Each number is 128 + 24 x the weight over its row's rms, rounded and kept within 0 to 255. Layers, rows and columns count from 0. Numbers have three digits each. The size before them is the row's rms in percent of the matrix's.

# o: layer 5 attention output (transposed), 256x256, rms 0.0804, rows 216-223, columns 128-255
# v: layer 5 attention value, 256x256, rms 0.0638, rows 217-223, columns 128-255
# q: layer 5 attention query, 256x256, rms 0.0747, rows 224-240, columns 128-255
# k: layer 5 attention key, 256x256, rms 0.0661, rows 224-240, columns 128-255
o216 116:123118103182140132143134127095125133163109156119102150133089122111084095118130127090098119098160127158162110137110143129134095115152133097116139145105149143124141189088149149151167135132141124132128127160107145147163110129119156146144157120121116108125094118140104160109114113129159165107137125114101138148140114094191135125117139086109087109130100143093178148123124089126134144120118
v217 100:164184148154117127108131104105143145100099120129116108151146152124156097126157148106108162120117122142102132120105099148164116184127191137110142173118136079150135101094103118065152046109119141119131159137140100114117129141117121155128144128124135140126100133094156093137116152130134105143113112139095118144106119124164145129057166129132125152114156082107134130135104136156120110150117
o217 109:125113152141178111113162125133099081148128101110148137112167134099125171115118060147132085113154123141099113144200160110125091115106131113116086078133100108113130127136125129152149185121140131118119110165144124129113141122125146146114114144142131123127105123142162111137142120120081096125142164156151153145085137139122123096177142149186156154132134116140126099116126120137158144143142
v218 115:127112140101097167117115141155125120122124132116088130148125143099111112135113139114103119125157089114172119110126130186144115135184112126087116173138139140164135139112059179112090105135109159120154132180141123091105127128122096143132128126083125145102111122143147095105110111141122118152105129155133132117151139116178163123125197127110084165150148137173124169114101121141094126136127
o218 121:135144153112151132156177134181134130120104060157137126133142117147173139125154090112106126128088140139131117131155095102148151122111140151096151152108089116107163138121123154140110123119133141105109103105127098107131119127102118112121111175149126124164166107167153136155144129143109090087167129091168088174122103132087130162144102143141132142099140115125121127106114094147164105100179
v219 098:124176148140143148132132088123140144130128096158133082095118166114101110118130141097110138133147141096104114105133161073117172161130089163100099153102136072123128129135135113109136083137175144133118156124144114115115096176109130134124157138107129135088149124112151113161166131141155150142117094145117140113105146103118144099125156130130166102152105129117146093129117098102152126144121
o219 107:132135124138120097119188128128064063131124142180112115147157155139146133111130093106164115160189105128117091155148103138105125087119137120143134104103103104106111109121136102158120158144108106106134097123138137116142105123115142118130081154141144116180118120150121146104086144136137088116143137167166138099136119130136119132161129116170118091119115110115142113116164101117119118104180
v220 114:108080137132098113118177154128131112161143115117132136130129125117106120156159132116123151138155046152118143137135129172150077136136120131141125194131079100115122118108130135141111105138128151124144138173126136132148161145146163177134149125114123143124143123169111123099087094143140121163106139088119152144162085160138101166116110118083148176110166119114098138119158118109096115157101
o220 122:156145145115189131116150123135148114118165083107092145143130137153132123107129112105096131147109159130167122107133109079142113131108135092128155139104169128133157155157153156090128095134125110100056113135113147141153118132127117115146094137111139114117173074149116121135178176139118132080123122124149119151083108145121160129150141130144115114089163075136134134127102119151175159123128
v221 117:152148128176144126179133151149135110131145123102126148090132115169141121114080131129092094088144146140164155136111092138142138071138112119117167058111165083117127119136143127105108126143112094111129157142112145104083081105140117128127108127143107130115108135111091075087152110136130102119109127104169167134129159123119131126116109144151111155104138141150083067138140109148142103118128
o221 129:130110122094118072099104138148093140101126132113098159113102141146151151163135130114141111117162099121136165102096104107156123156091124123139106177131126124137147144104110160093168137143152166146108174114159121137087112113152199118122139116124140151184123129119144130139104119100054094168110111119063142101157091133139128106088166124161110144126147101153149111125113123115146154080140
v222 106:123111127093146139133125176162136088112137155137125125106185148074151106144136114165140116142148143148106155172135110115144097169107174097097121083112158151152138130129126115149129174093115125125126128132133123122147124114109121156114141109136123106121118125165092150174106150141118153122127138150174138163122156132161111129137113114171137104147144108113155150079124114130123108128133
o222 116:096149115136097161117118126158152162124116123091120148113158155139091185067129106149128140146118124121133112113122180123143154099160085153132152140151118150118127106119147112137129136096149127145148150092143091124114115109123124148128135142128096152068122107138140130116137136141124133158123163145083074085135173169123117164135118149099110159139123155113101136132097144117104096132114
v223 108:145120133149096149138123141147121125168135104106151085101147168152140115148100132079158126095099074129168114119121100100146141135104120104105134149106106156098160161130163130124109102170192096134127109141139131145173140115120130135125149150114064133156139144156124074156117098133118129091153153159123144102141115151157103141120172140119154139120122121100137137110127151121103122135165
o223 120:126104132127134117133165125124106113150130127143131149130096163119120144162170104116105104110128095150154103166110140156133131125081088107139107153123185158130106158144139144151134158125129138133122160138109124145110127108123176082142128098171123100141144097105143083139152175129155108111126115106151139110132077181091147097146146098166085130104142118119150137113163131118108113141138
q224 125:143121153146175137137104180117107177143128080121139108128091089083103117094130087139108179096121112122146177144131119167112126162161140166110072100131125096137149102100111135100135124144144160131156120117127150143117138161109091140140170141175108134127097125110167087183137134125138132114074098128145111115111130179148148135135117084087142150143111123120127126112147168134119134125114
k224 112:149094123155144122149102084104109117142116150142139113101127127121117132089128152147126135073129148145157154149165141143167160129129122095142134100175138122140117097089143118074141114138137160094132143146127127157139105102116110122171123120167163141114113129125145131180102143112127161126103081087117087141114127124162136086132117110121162135139098117145114114105131144098134163158111
q225 114:156111132135119130151091163111116162127116160159167093113092125136122143144098150116128084130125107090203085111124095139168113106112144136111103165076137145125185085149128089163103117097162119123119112154143157149153128159121157088116121090117121107085154169150103135157106120126122108158100159148125161135091134099177147130136138160151130104170164135132125101096135109108097085122108
k225 103:095113133147165084128103119092147139121119108168165126117129114135146160149152174157156147127153129073126112098119145124141144118139084151103158167134125145171138104145155105145115112108139121145098136115110156134122119178114162133108157146156159104123138120152149144130127212118143151149094138119121141117095149109119144117149148167107094149159101140093143103081099166143114157104143
q226 122:150140074096080107114128115158139107136106161149166126141153132128181153176131173141188074147147150084124123106122183127107132098114126097123172110136142125150105144122117169136139177099118177122132123142115110129102109105124191097123127133111149133124153120109107172110134127116121107143153178157120123115141146133117091123112121167153109144109156135149141117136121094128095117091169
k226 117:137129145140118111119101123161142122168136115134134141174138163141151110155148139161135123144142109108110093091143112117076102111135140126130115132123115083121137147174106141198091145088109133143160118089135090125162126148108166104138155120118138124131165131100085104109147101126166126127116156155109145150198127138105131147144128123101106124079166099109169078146115121111130110113096
q227 132:145124117134081100109161119144180118132109133172132143111159158135123137155112173089176100125121141112110161121107149130141135065124142108131160093110152084129130150137144130129130149122097161125114128152128134090146135116142186127108094138112145131148125143144113160124111125129112134137179166135107132120139115070100114135114164170179111150141130109150093132125139101096193112130139
k227 100:127139140142071136112148126094141112188086142148129081110113150117140123150117131123146119130111101132138117142108155147110145140103163137119148161131097084115140171119138121132144136137107137173147096162107134119116166152178165132096140097122119160166123109132104116118138141166114107136127145092123186117145133121081146126103128135157107139110198088157147122157124088109138150097168
q228 105:159143094129109109140109097117169135098137167156143088127121128131120117124115130114151163121151128086154075115125111149120177118092158105116128183098086122126135108119144120158113109134103094134115129143100109159145071132114164136142105104128140157120144113186092157109138156123145141156121116072140116095145118149159160113103161129112132154174157130142121142125113158093137145065128
k228 098:124108140128175133153106128128128085108135117152140150106130129146137121157155160141125107130112132114101141146118176146095146115095135129145150115183111120126115126146167156116113139144106084117086158093097163104103139093104139070112149106143156128129101092151134129067106140127108164137134180136131143099170115138049153124134128132142126138102135102114110106133138115142103138177153
q229 109:150143136166105146160154142102116132101118095171174118135169093087120085136088142089122130147128178117128102117129137134188146080121123112176159144121118137113140158128173151120136135127106130119140158111136140100116091106126178166142103126113143178142085109156113117087100157135156153112115165110101117107131125140073121113115149142172123174155125115101113133140131182119147112125187
k229 101:106125109152097089089153127077144138194150103143115161129136160120135073126087081104108138105125112151105122140132106083080134128106159134102143156142131084121169133158139149171135139137115133125188130088122090111126130117158157116140140120116120158131120128132115105081135127145127161129117118126110153142175108144116108128137092115119086163106186076137108133128083135149116117132138
q230 105:099122130161106148167142168121084134154123153103094102155144135147158143088138118095084131145109145124083054147119083144129137149101138123113115179135102178090141100119133127150131120138125098134131123138110113129140141122146093124150136119078116136119145129146131176123152117119136147145118076094153127129128123141109160107142086139108115148113119148138135122126106119132110157107126
k230 095:110125102112155137128140135166143092113186130098087118123124145172110136137131110122092116145141146143148146166097064155110114120159129122147113117133114166135111081124173097129119136145098144093170117137072091097136143150163127092140141163115114106133113175144090133110110128127116148117145140148118143110163163082111155125140122167098124134141092162105131134124136123147106115109129
q231 100:130115120167123130119156139087123124170118148123102147114139153123134123138113124086114114116108142167107125143135095124148137078074101131092131136125174118095134131139137137131151144137120085126126105179158136104145194110123146141126136142094117092135157158126154116073095122134102144091157117105120154175115117119113100163112098148181076142119116133126130136120119136055194104172123
k231 092:153141104115143116112170122110097140130129154126120140099089114151120123125116148109147134141132145146172114165166169125115189129130119158128117136112149174121132128139086111109144118124142132112139104165114108120113130185176149121090134148115125111126131151134145122121087167177115074109161109129116115079130126126092101125113118096142090133124152197141143112123129125109128105121116
q232 100:134136099178128100124170132112152143146157134142116141110187128122111142143125087105137134150127130175111136142119103094130124092136137145099129140085131078106124113120137131176162109129131109114151093152144103118142145126111144189158100068083138119110110145149111100064103131136116096100186119113149149095131141095112152120154150125146076117140138152131114158122123100111203134120116
k232 090:141139095119109119146173151102157135082140133151125101119127149096113133147160113126091107133127156158126134129122158145128196140131157129126151156128136142146108130113152109105169081132115112077141086153141104120094140119141139160112129093131131153145114127101120128112101102147096100107146131140130119057153129101069107088131167088139129111117137158113126119156132126124165139119151
q233 122:090133176126162128173131163119106150146136116093134125133113086128118109079126095136095132138099114138122132139134121103145130175149132127124112115133112112113126127137154167112153140160126121129115124071092148159154119170129066155139143102128124141151109094116138100115128156134211114116067102116143107125146104170131146109138093090107147145102117134101138128131152130140114146129174
k233 106:137117103149143124134177116139117153099138126129081116114137121100119123115132079092145115129119132130130152122113117137159086169135131127118112072161113132154104122123132162110131142150132197103175136150091100125111084143128136137150107121141130111162126154127122143122116112112116141108123117137146107122130129081114144123142108134129127110189098119172101142114110164167136128172170
q234 101:175143108105111107129123088138144128087121129146169165121105122128122126151118116143152143087143129125137095086114169154084169129135132093146147143143102117156113157119132149147108172124117138149128155110081104124088108121152142147154148125187133139163128122141104096132149153119172140169100162117125092065127131142153138116113146122134143145115136124149119189127173153151108141083140
k234 111:150108141136131130175101108136142094124097112145163115151106106129133078135097120141158146092128110122147103133107161134140144129127119111131133125107136116077141190141135170135144128105127117094143146118129098089137136076158134136164151076124168138135135138137125123129120100143147179164118137135142122145154140181105144160087139115129155128122145106134141107138156126099071128118144
q235 102:162104086098084110137144092117178116150128160177170135084130123142108140137120139108115131127166164098126036119138152164143122137094135118064150177069128161144149138140125141168166112107113119136134110147159105121114122121140209127118130107117128146103113140140095136081130148140109121121178176100116113082122154118105095097145135170143134122144124136125099136123115123092133131121141
k235 085:121101102095161091151120113078160133141169125129110159083122132111097147111099105133128132153103133126147113114122142112121126094128150129128166161119084099110109153155149126161166147126082119083141143161112075090123147121161140115152201112098132123096131163147128135083131124166108124143160119143133150079148095131083160114114155093123119138108146159082147118153121129094099165161135
q236 122:160144121086080153148124132127107136157126155124156095166110110098161140137127138127135105146144126075135058098134154129106081167086175093133124131165148161145114122134117114133114135120146107149134098110118093127110102107143178119120113111115127155122137120121105150092192138131161115124094148124173132100128122147118118115154111158126124159115123105139146099131099115181035121070159
k236 109:119134134118136112127119120120121126133158089142129143141119173143093124153135082132093118129131118127154100082140070090092080135135148138136123131145137077098136094184133127172093144112104126133123151084114097088145123112132163128173115135118129134148138164123101110098173130085168127142138139105127157130199117131110137147167151157105120144108093092105142110142116131139127126120106
q237 109:180139115135101140118147144126174143121130138160145143099110110092130123145120158144132137121172126122188139128131143164129075088128149151107120143126108114175130088119120095151134120107180125134151096106172119096125102180140195130128110092125134162146122128120127125122134151133127078124130157180132125116141118099112120119104129136127157128163129097124110080087128120135140089094146
k237 093:099151135184123103134113145068129179166121098131147141151149134141139115119135116125107157115145148128124123075140117114070118088089148144106138130125114116129149130127102127160145135100115124169098111094182114112143164160098120157125160119133147176113125112144152167146176136111139121160137085093136156115192071136108121126116112129117121156103100083097156100141120155137098163137115
q238 131:142118111086158131125091137146131143180151100077132103148134081139136136114136153099104135109155106122127183151135179090077085181145152171121108098119109115214152134102102125113169151103109123120176122106129100172078145156136122103116172143174114142140109107129142148131145128115124139124109129150155134058115150149097123137135093082098127148105145128122143088164115142154065105127150
k238 104:120098108137151129142113080205143115129184150131161089143114136123130160135134189138147112103159118139090114142146137148124128125130106150141130132120105121146099131099167112116108127123145166078096124125138123174173118108138113092208151136128132124109180140145106132153135107053118145099113091121137093130118124157126152117135142113116138121118129133119160117143158138100130166174103
q239 092:135149137131195128125110147126133165127184105157155109100106092122082132081127071144135170118118108155139156177135117119121131139109139148103063140117109064116133105134131101138129123131141078129152097152158127115079113161122145145128122114120137125122101136140113103096125151145123092107109120128149154115109154127166149131171120126143137117158159152122126135147159099130110116116094
k239 079:161119136137121118146120117101125124084164112115140134104125117112103111150114150147127142156122122131128149110125113138168142103116120128121131123172126119158089104076145106120132098132116082107102142136176180132130093118123115142089088107148149142124112068127135152112124149099154120116105164107172094157073148082114119103124138112143145106163117105120089113108146139119108144163137
q240 115:090114122106120114096134094116148078145160123137103145108177179179132131123187120163119102137120147130061151127132142117117168064090088117107180121130131131081117167129131161121139121157136124111129163176148128094113131157116124116122121144119149150127097125149123147092111123126076142127139113127126138180123135115133110153118125166133112135112146145108122120185150143111169152161094
k240 109:120111138087056134079136105107089087109139171103119123110140157167145123145130169130142118142080114169093137136158157133145165140132128100128140113167146159144129181128138113123111112142147142122134147149145159121124148161117148110088092143092117108098132101153127101087102126154103112147113104157140138142067143105132091129117120129127112092116158145126121116167150093100139118119095